Weights of a small transformer language model.
Architecture: LayerNorm before each block, rotary positions.
Each number is 500 + 50 x the weight over its row's rms, rounded and kept within 0 to 999. Layers, rows and columns count from 0. Numbers have three digits each. The size before them is the row's rms in percent of the matrix's.

# down: layer 2 MLP down (transposed), 1536x576, rms 0.189, rows 241-255, columns 288-431
# gate: layer 2 MLP gate, 1536x576, rms 0.167, rows 242-256, columns 288-431
# up: layer 2 MLP up, 1536x576, rms 0.173, rows 242-255, columns 288-431
down241 097:471466589514482543579527527587440429412484489420499546479463532510503459572480574456465544468522445479417483512536533506383411541539568494560401588501551544418562522476442400564438432533498571442452549503506506564560555516446381441505510468564470556400547533523461555540447443456589379407510532487544502481488477452504506507585537507553482498503487498584554459525546516565499426489417449594493526494523484383394434514447484558518515
gate242 102:562474520488533564489524478586521429539461437466429493417488540481459453468436525567468461497456538456410506497503517362456610502581508455478493551530538578554479487503585460540513452560525579567509453549473564502547439474482575607394515467505481447520456472544558509496448597468429415569517561356510438501504543435529459428550502510552519525515463587527420533451481533515526660464452498515548454501423548492409537528571467398485451
up242 096:512452504521405546492531455462446418531440505500445533458543437523573485500500527528466495479480524557490560516536586486442601463545536559510472469518524524493396521505553560551537493563595477648454432503503457491513492520464484486387427471524463547486537477583564494440541527360518498522616473478442559475514470511557525536522574623515442471616461555602410476473442540535592634458480464557564396561436547514510505509542412490474401
down242 101:495466545499530614466511504482505566452416532519388533523559493500502513532434587592451396515490510377437500473480522510468515559496483443426436535472500429462608388571598559528457516534463559491556453442495476533451431580531585505495553494565510501460521562490489473451528531509449558492497519457429414508542503494508479451461522431548443527509422513488495532378533515539514523425580513522530412523486502527439507554531376576511491
gate243 104:474489523549564455535436495498506530437547495549466486501434521457503541417545581513509499436545361594514553487463526538542462516535528482451567440504506480550579510450502582470468463552523433450480544418537504511635404489575482538592443514504565511504533545507518542538515495505513530500462454543531542615587552559461544444552529516509558500484435540473507481534478482514560384476449565485330497622491489505579379435599425348509559
up243 103:530535491538561491551601466540513482549542478508507532478426420465439516485529525479470542431488543526489500367400438465503492514510490495541548402414482389544487538502498460488475413459514546529490443374537369498579492542564578593491549456495509506529521586544468540557594508516506470479537496534558547569559501468455465487438493553494498455400530505435436465530509493541507473488459539592512455497544518514501487504575516477527484
down243 105:613501447567555523548423565529490495471464506546502483429504523508497456415582546466347554484523445517524585515511488515448558500566573505427627461454472456542508523483506513582553561593488505505495518527490549489456435440421484470362453509469523452508489527506572437483578402483450537557519520477552444563492573469475494428534465507500582394538509570549522418449444425551530458501373471425476507538519517553508493504489447486441522
gate244 100:452433496623490535490539516514448572382543441403535472442452485497403557476421503428524566628509539506533478529521416528464573436583498436489542409529442556494519543515473497482547579523503451419426465509482589568507479540477504414477501491519514583506479537548481522431484462538475371452559583459583588546563479481438433504367527548523478515584577536587454545545538521455439518519510439459468543590466433378461496619424505518481479
up244 086:483546482499485495496493499503425527397474466515458489491458606457508546527510515477373547501585523556476564520458529524538544560527481504464542537577554389497487503523444523490431474437580457516397485509459615495536502597442445544565484596472426511533423480462516467512522521452542431555526524536486447490431515504627513519560410483502481485470583427539500542479462438512532496441503594480503483501490469609457494482527536536487425
down244 094:464509515494467537588438559524422568500553514579437520585422494487503453607518500566498402405449493441499607584474549566598522508420494545439455524546549527576433428485536409522493488523476528635472518493525508509452498534478478595487550577403535543534529498518524472590451531432562545454494475463488498573441462538571536577510418482382510404453525453432474362507460480467502475482477463502491512541500562520557547572461486532513504
gate245 109:486530494552479453495445461460469443465343506497407561501555490526518524490463540466453496536628514545504521463447484555493412505528441573463386434548633490548491508556551537498491504550479529464477438455522560415540499419420496501559451524478488395552560566512506491534460492354576514522495453476584559480451519504529551518556456546417445529489389527520518506502436509524428447519483443440435487484425468469561395513538546454556558
up245 100:443421482526411472585433528545587555567500564434541485515473536520527441511491491462571472455489593481543474503534507501509602590539504537478502536442479452510557432521439489448506524500515379482463551563496528581474397561504462436493509577485545464558463418467481539520451474493536540467507484477427512482444439458532446542424577587418538492494489444548507581523514502513520607586534449517437517625472535515516558440472379594474607
down245 104:483523501552510524457464471482553535497467486508463566496489490498588445478477505497519515484494534501540514546448489502447547527469498528541518467582472464589515470496389494488576517582457477452460497555461460489512506560522512464491532445463451600518552558479584388424489393398455483537412516467571448462458441537500488442527544487618472494473565522507385580392505533454574494398442576414533482529447525447370573422512475537505535
gate246 110:422443417537514544446554516467481560491517464466455535517498557578560508577432517572476569423480514452532586485553533534528554550511403411598486453402512463551463547510536450394484461535548568521565443467531477531544450524466502374468586489476562522460475537616483554512444523517435565519558539497537518489465534467438533523452474532464505577495452476433453543490440495488537470595415452487466546472529515527540441564573488550375515
up246 103:549561605456540525476357546562462514531517446485515557580441439504492487558557506383553456569473468469524487550364562488518537429477469617492490464552527453490480512438490553526477566533444451542455542460515410517544550499551473564574488615590470505550579455538421395496551531495516398490489554457487546540548476560553504548540465487517453524450555496550546434595492553431460512412490580464444526517515500448502498480473456529542488
down246 103:481494570486509524577367477526629506427519395479454421502429492427493473467582584533487520440493476461518593454403577422443459506537591537507455534441501477615418489603448426494512586534448446495511525457508487520575498510438542477441486488466525519485549568424474648452490550520503480507515541478480417531414422527527563514546535543402492522527508579445559453591468501467470474550436486541459382574516407404531504469462498445484488
gate247 099:520554534550443540531530526469448381516515502540513505485396514511559482497505521465493659457522522490546544446481428400490510451569541486468387468372487647491526471494507487558439473543464496501414507471448484533537532516465483532488426440482451438494487514472594475475480440404530428480529455488479536475497498442559406456512555538461452371483497518374575496525456536484578520442556570526421484632462533545511596412596462473493501
up247 095:485501466472538450549528471519488543541505497539483423526513477555495489476466537528444429573501487511565488464543551602522498529433485554513527519494498396538431536480453508499606454471527447493504579600562462503564427468509516465534539455542421647527563574460515465588424516482578558472501539555479359601464386518470509535470456626503472515567402509600573415505452526460467492510560532451620561448468527527542495490511456581579554
down247 090:490421604540364486397542497507542516507473506468438551478369545384485422563580490573517441540508521479485492579474423506558453592524466543571501476610568538512470539453685458478460514504499465460548436553441442525460560489495493458505472506445594452517419445501492508476534440461439577494473439505426579466445546461440502582494529480389555556490589438497473498462530490477536478409456516602521461533508462420542558531405533449526408
gate248 099:500502425517458542525579466497609440589433382534501445531497571497457467513454539508508516524527429549480591614507598413479454453564476469512585489563494595526536565563550541548448484507511470572551573452469402541464450481432521451520499484520460571520518465432477553550401484597478460480424440423468521478478502457496464435473589489471523532480572506449479476513428495515444382542437506430515451427530532505542490477488547416498495
up248 111:479503512573514441527449470500507473400508480554567480561462468521441563489507420445404470456547479472523466429504519559528548550479465439496465413488493565495468476488483392515495453533492546421449567499524483545522536531412453501523534449475540462522466555481522464513510537452523358501500424567563492495524575523581502438574515517529412563490577560568441487542549474439571578545441508479468550557476452543555543568460520425536566
down248 106:537526510457494512472459445471504488555511510553494476437471494526432385483516506530522455435454521599579497482457511497450414509500447493500556527480410443530477500431562477473576467495533529585460518493468428512417429464556457451463487518519545536538538490551424631479484456510553460523520574547549531423558502456549552600444546423478446519508498519483529567635476514403508440430560443478535531518447431495573469528473531508547478
gate249 103:409569513495450440524399572466548459538581441573460465492516481424570587480489571545455479541498477430503524560479489520484449500519428516566489494510483519567496514505512526545485529451498497644472572593543456405497445484528477513477440483575451491505468474469574555435485462570496574561548495485516519448413522427493508517454464630612527492467508628634503468481583585537454535515567513471519490530553556540462557517498499431559460
up249 109:531458472513566449521463443488439398516570462427553448448523426552608484573493476544416543428455551445544474519535426521449467555562472575492568507471505429497594449562449433432487529471532546633438562467424428447542535598523446550538500577390448505443513534477528466481519500526489435512601500466478480586618513535513489416548478566527544463564396592564561459480518488606511548532499506477480467436519452430558495506439562546429543
down249 099:577461466515502467632558476531530487587546475441512464507516462588542525598539443610508490518486512514501505467366348431531502462502528595353542488556499457535489504551547490484506515468561508540495472559524541490569510507479496492551431521506450497443516492479379489490533500514577468559510533560463469469497537469490480373516458483507490484534467472552442504441454513574439537395523562480535445462457487441522511532460545481450548
gate250 101:470558472528608577492465416549467499441517496414562437537502486474455477508484549542477494525430486551515542449529468448536538587489442534531516555494505408458509492586506458543536629513534600528455407550563493432504527609542515533514494481541489553425449442519535487458443448509522519450479471483519501492518507488479491564500466490533499448509571423524497527472571447482394531527557452538406501523541454505492502556606489506422449
up250 103:501439487465475441515528502484452471562534471516504455445555460512512536503461540521523546468534507509524487496466466537499402403535527460516495411429532484540511460504444469393532468563535538480477496471418586546533481496522564448482490426517507531543523582430533600588510553509421591505540523603552517503440503496548602480453479483503578615423491502492455496484562527534597487530518553500522555591546544440470539496407528505537548
down250 106:474562495522546486437504559530485524565455485500463534548432522559548497529522530550521405439578469503518521408508488531457530486456397575574584403523478486563467530475596479550482516429601434425459504459452476510472524486478446509473572474542529371508404506467525521506490530490432529495480463535502586499541552462422449500460485582534442467356511535448501538519533525539523412446566481538435556510498493391548478480491523565463468
gate251 094:434535467450463425466499534540505547535517379417541624527416559540530543540520481499555489440503487591469531452468491426418480448421588508530480447489438427512533459514529434483473448523536430549485483556459507451468467433469488570507427526459491396516456526487532469494417548443485493577508476506520500465543542448427577498492584467460525497549499416486579543502513536373490487507447423590565527448434532463592557544580471604492386
up251 091:471510513406486434564519465545510531518447491522463565522475478497549608420532430552585507406440452463419565478508490519477565438556609578483469446485590497462484510528557469496476568468511526493489525441475508369535493515574499563622499480430480479430535477542504444480487496453537431477453468542545498487542581423500511451481495524509478435542455424537479579510496537497426562503528511571452455435415431395479531462495525486526535
down251 097:437451529435425458462513542557510424505504555461482570485433482550528550503474469435507520540578504469403579462521404488511490499542619574524567513521558558453534495527418462475447422460461529563451391521446647456408507494460533562522412476450460440560472490455465502501452498389525512512464514547500481518425436487469587511451618541485425447551477395469529506504460500448499528505423484569595507506565455503530448539496420565468556
gate252 108:620458489580556459473497576430565425488434493542422574459584512531509520459563529510437481510499466579469499571453517547504509549577507468485496487566482524484566501559456418507536486446560451490599532493463493613487536513562587510413478488454568490573490405513525425467600517444449483504523560520571534460504506550576344415577541481505422545454435525478512517590427535570513576443484485379461416526502494483501471640496491428509468
up252 107:559420469471480504572553439462403490516443431435345448461503537518457508478539538474470557503440528571399509540397467461479556576473549480498475412525563573486552422547562527549555460463563491531574562520461561550489579447583532469502472503512522491551490502555628557469503416485429472413415521477565531551424645545540500489467603471597470486516494493404448488491530480532446488511475506415542502561495544528533452492564504411488463
down252 106:498515541523512583575497460489668562566523518466400476536492503561491577452580497417578477450492448448518393438564593507591520451556512457525515494518563455500442542486524487425631469511477538488605580460501484470573479526526490466474532466437530400429472538504562535484512508495400508447505409436529426457503548531437457518450485469546496427470554597546470534462503594522527397546487477470434554485550471517592516530420421518544416
gate253 097:457531585586550455450552512533484500596481454435531552489468403506594568459472458517381471451425421590517415511598581518503431503459468525473533513512445433581492401506484478538555572515486528479565492563570599530578509477550503508495515537521511473455442586548381506500568439539470503538614529639528455432529508422517498542552531396460560523510502497621427535483536473498521439589512440512514554506610495493550459472436465509434504
up253 097:475457441446566495438453512469553476549503547432560472494459543488605480492596470598445424499454467473554428560469432515501503443539488426512523549497442518441502552499472499614474498545534523586513545483476491468559443478425489483495573469460456504429533424534468475462446571624508605493502521506549464529581394506442498533525453510537501444521504534465445522480501537519462515555449560516515500587381486585461467489464526480485539
down253 098:431516584486494500473561568413470490555491580465465446486551409558515565471507502427480509449541539486506481484507556385511560525498459498563548511484505550502493492450534502548532538430521459529426520458454486514529440529517461541476484402412552557498420444610508496519570463569551488455461493502521574482529499569477486430539442411521443494506514517518554420447558527561484455591503554501443488420479434495470586409513571518479613
gate254 095:507396532532576449447487573478448527477522397524476540504442455494513534480508533567434447406401562341500549487604426531494560462583487464508531392576425477512534508517526493517488554592461448466544546483446525476513468433507439509487566495445501492513518543475600544567516466555477482602576499491539532501458461443500580513560532455525476489484513537449499425420415428600527511503383589527561414550453504511460565499442537448488434
up254 095:489426424484543453486446509604522524483456543522487523522412436523481477505568598543418510399436512345442519530604435501468444546571524488584467403497457500475527536541421505484511522601455444443521446453469521511522435565430483512439573535469420535515483513617561538562598486518517491502501474448558487509490457494387524512466513406453491501490506543467477494527558458585559526525432501654519453584538497502476553486532474481454479
down254 093:582468403462502528464547545545499489495498396442490544520560512483596544484405493545564489421506476558458512591503563567510467486441527514435499551409514561475536563479525557577539515464511454483527559507459565480472434499569464525554534450482503477486497562511490396474408458525543530412479455586569484376397493444572479475444473441581530434640455426451505507472415534409480485464474438450529492490405530636451416474464478515473490
gate255 098:438497492475524446470519504460570495481557488427457548417542384514473434404492507452425535488491476459534507424458466570411413543527511539495577486526528565484491478506485373451480551589537513560554439587552470479519464356470454588493498472457498509557429456544536529421480608491511489436572553423523437506627490524502497480529591471481412470470548546479453492502566458539466458458445466449485482443543515450475438598511449477441503
up255 095:477439580406490481509512468508552481504496430455432463574547467485529493430470477519451509505600540471463481545380404498443512452470500560528528445519469453568527471491533469464515519535469530509426504443540491478523528489508539497456472457515486571552414479556615536449528461529559535486519483494590437548565511531558525557448438524480413465414489583607430527520494510589517418462486489473444465511481534444460473451588469441524517
down255 100:570426442587519416455545489498526568526505552485585489442508434621575468468499527457432519445537541581495513501421530577465478488551534578553527397440510562523500465621395413525547471511480524545461520529558461484502515419454553574542586452468491511442472459505509584515571518536587473547481520575541432468436482481439511474520526461506457508435516586526509532465495473479549497544509532518521474455569601454483434452422483509417428
gate256 098:439527501615490514398577556558449551530502510489422507510480508488470525429538509547529480425448488484483508510516513502520441540515512558586498438485510528490545574524501473421390453530528529499413475409473557448488441518506479463488453476513500514475504502476505526497502554432532535490469480532563558478488450596479441574491384501507528511480554449517532545442526449435477496474580502667606452555589464501574502549510576388524533